From a checkpoint of a small transformer trained on Wikipedia.
Size: width 768, 90.7M parameters.
Architecture: RMSNorm before each block, rotary positions.
Training: a variant of SOAP for these matrices, 981M tokens, 5136 steps.
Each number is 128 + 32 x the weight over its row's rms, rounded and kept within 0 to 255. Layers, rows and columns count from 0. The size above them is the row's rms in percent of the matrix's.

# layer 11 MLP up, 1024x768, rms 0.0969, rows 956-959, columns 512-639
size [ 89  96 100 104]
[[117 135 110 146 145 114 140 152 128 107 142 127 143 155 121 153  68 199 143  62  87  69 224 137 149  95 136 148  47 104 119 156 159 162 157 144 132  92 204 113 138  69 127 172  94 133 205  69  71 163 134 131 122 124 114 166 168 221 169 142  95 130  75 114 131 137 144 154 108 146 121 111 179 140  94 174 127 147  39  68 128  56  97 114 109  84 152 162 122  94 120  85 165 148 154 156 113 112  77 144 174 138 114 157 113 137 172 139 136 116  65 104 181 141  91 153 154 137 161 140  42 111  93 156 132 129 156 186]
 [ 59 127  99 151  99 100 172 119 143 124 177 144 105  86 110 142 105 162 171  85 123 167 127 146  81 106 145 140 205  66 147  95 135  97 119 141 153 142 150 118 105 115 102 145 131 112 118  87 188 110 114 152 116 127 185 174 154 141 138 168  73  95  94 129 156 109 167 125 112 177 137 143 110 110 100 115 132 178 136 170 132 107 128  81 145 155 175 124 138 109 123 157  85  88  98 150 110 127  80 120  78  74  84 132 194 164 155 161 100 127 120  89 148 135  95 135 112  99 155 179 139  88 156 165  72 123 121 136]
 [ 49 133 162 103  81 182  94 139 153 134 110  88  73 106 188 100 115 124 115  94 243 161 185 166 135 137 108 105 139 152 189 136  50 135  90 129 142 118 115 184 152  73 129  83 116 111 141 103 121 132 161 133  53 148 118 146  87 193 163 166 116 102 153 137 122 125 114 145  70 143 170 176  83 198 112  56  88 172 126  95 140 109 123 116 168 172 112 140 151 185 146 140 138 115 126  80 124 167 133 160 125 161 155 153 153 158 123 103 143  50 207 164 156  98 103 125  86 122 123 148  83  99 175 124 140 133 150 139]
 [156 149 163 149  61 143  88 153  85 160 152 152 193 123  92 141 131 170 156 141 133 110 115 135 166 149 104 118 147 150 152 139  94 153 126 155 134 104 164  57 163 122 131 177 133 164 194 175 131 177  68 170 127 109 156 104 140 101 123 120 114  79 131 138 129 105 144 108 144 121  78 127 134  97  52 206 174  88  95 139 156 169  84 116  92 147 153 176 111 125 135 114 117 114  96 154  78 135 114 170 169 127 151 130 182 204 144 142 144 173 107 141 140  97 101 158 176 108 143 112 128 100 129 165 115 148 138 129]]
# layer 11 MLP down (transposed), 1024x768, rms 0.0964, rows 956-959, columns 512-639
size [ 95 101 109 104]
[[181 105 120 183 142 109 125  85 129 108 111 126 120 131 165 133 120 125  79 150 113 127 144 147 116 169  75 117 118 121 112 163  96 103 129 103  88  90 130 117 180 138 129  95 178  92 112 201 124 148 130  94 132 104 138 135  95 169 162 164 149 133 157 162 141 161 144  98 200  93 151 174 121 138 119  97 100  83 101 141 104 173 141 158 137 108 155  82  99 161 118 180  94 125 140  84 180 106 106 101 119 106 134 121  56  74 194 132 122 139 165 145  99  44  57 151 129 144 100 108 135 121 114  84 148 130 179  64]
 [ 70 109 123 106  72 132  91 104  95 128  94 151 188 195 134 126 105 133 123 158 173 129 169 189 117 163 138 183 115 149 136 123 128 152 121  58 114 132  98  88  99 136 168 145 151 146 131  66  68 146  68 148 183 110 146 134 174 143 159 148 131 187 193 167 161 100 103  74 130 117 100 130 137  97 115 134 109 105 163 123 148  65 148  72 147 120 114  89 151  99 145 155 101 118 131 141 138 163  49 158  94 180 187 168 163 163 115  68  16  95 175 146 135 165  87 103 118  78  98 145 184 110 129 164 145  60  39  90]
 [142  94 140 131 109  94 126 135 102 136 160 103 103  80 133 124 140 154 145  90 103 122 192 177 104 119 143 112 153 172 125 149 135 106 122 160 190 134  84 180 186  76 158 105 135 106 125 125  86  58 135 168 141  75 188 112 122 122 155 188 116  93  86 144 146 119 112 154  76 143 101 122 167  46 189 124 100 174 117  85 119 133 178 143 116 132  55 136 132 109 129 151  92 128 140 172 116 160 161 130 126 133 128 123 106 160 104 111 123 163  98 126 162 102 130 172 108 211 135 125 118 107 111 164 125 151 162 122]
 [110 135 151 117  79 113 106 170 197 119 150 116 141 142  88  70 118 159  88 132  86 145 143  91 160 171 171 146 173  99 158 110 179 176 129 117 130  65 148 124  81  97  94  95 103 147 136 127 117 101 118 101 101  97 150 140 149 183 100  72 168 144 121 158 111 122 197 152 180  82  83 209 143 170 141 100 124 170 131 109 114 131 106 128 127 144 166 102 147 138 138 162  67 164 140 115 160 141 178 137 103 158 117 118 170  95 123 159 165  96 134 196 159 101  80 126 165 103 106 180  40 163 152 130 133  78 127 126]]
# layer 11 MLP gate, 1024x768, rms 0.0898, rows 957-959, columns 512-639
size [ 97 104 102]
[[124 130 161 129 116 124 153 129 168 168 164 153 154 153 115  64  78 120 156 141  99 131 146 155 135 130  95 100 156 198 165 148 108 120 127 119 141 104 195 175 160 136 152 109 135 148 130 123 176  70 194 136 137 120 158  73  96 151 102 133 153 121 143 135  89 127  94 108 127 111 147  74 155 131 127 105 140 137 171 100 124 139 110 163 163 181 119 139 165 162  91 104  88 147 129 126  76 109 138 166  93 132 144 146 139 136 131 139 180 149  80  91 159 139 170 135  99 135 138 110  89  97 167 111 102 130 126 143]
 [ 93 176 157 106 114 104 111 135 102 121 123 131 100 125 154 145 153 172  74 130 169 126 156 182 180 145 114 120  82 129  80 122 105 151  66 124 104 210 116 146 128  72 178 120 126 149 154 102 138  77 169 116  63 156 115 120  35 207 107 108 169 157 181  92 165 201 131  93 124 155 103 150 163 121  84  82  95 163 115 156 118 134 179 115 196 188 106  66 123 125 110 214 140  96  92  98 123 120 110 180 161 163 127 121 154 193  99 129 139 113 197 150 154 146 132  99 138 115 204 183 118  65 165  74 147  88 153  79]
 [125 139 115 148 150  98 120 159 168 121 107 150  65  87 156  85 163 117 127  71 118 117 207 159 179 111 150 164 107 119 132 135 128 112 172 149 135  80 142 135 135  63 130 204 165 171 131 145 179 104 158 171 112 174 135 137 135 109 139 116 152 180 160  93 136 106 114 154 163 151 129  61 122 108 124 183  72  73 127 127 147  78  96 100 117  54  80 112 189 125 113 146  79 133 113 112 105 125  63 117 127  82  76  85 113 182 129 120 145 101  92 134 141  99 123  73 130 152 123 140 168  89 114 107 128 152  90 155]]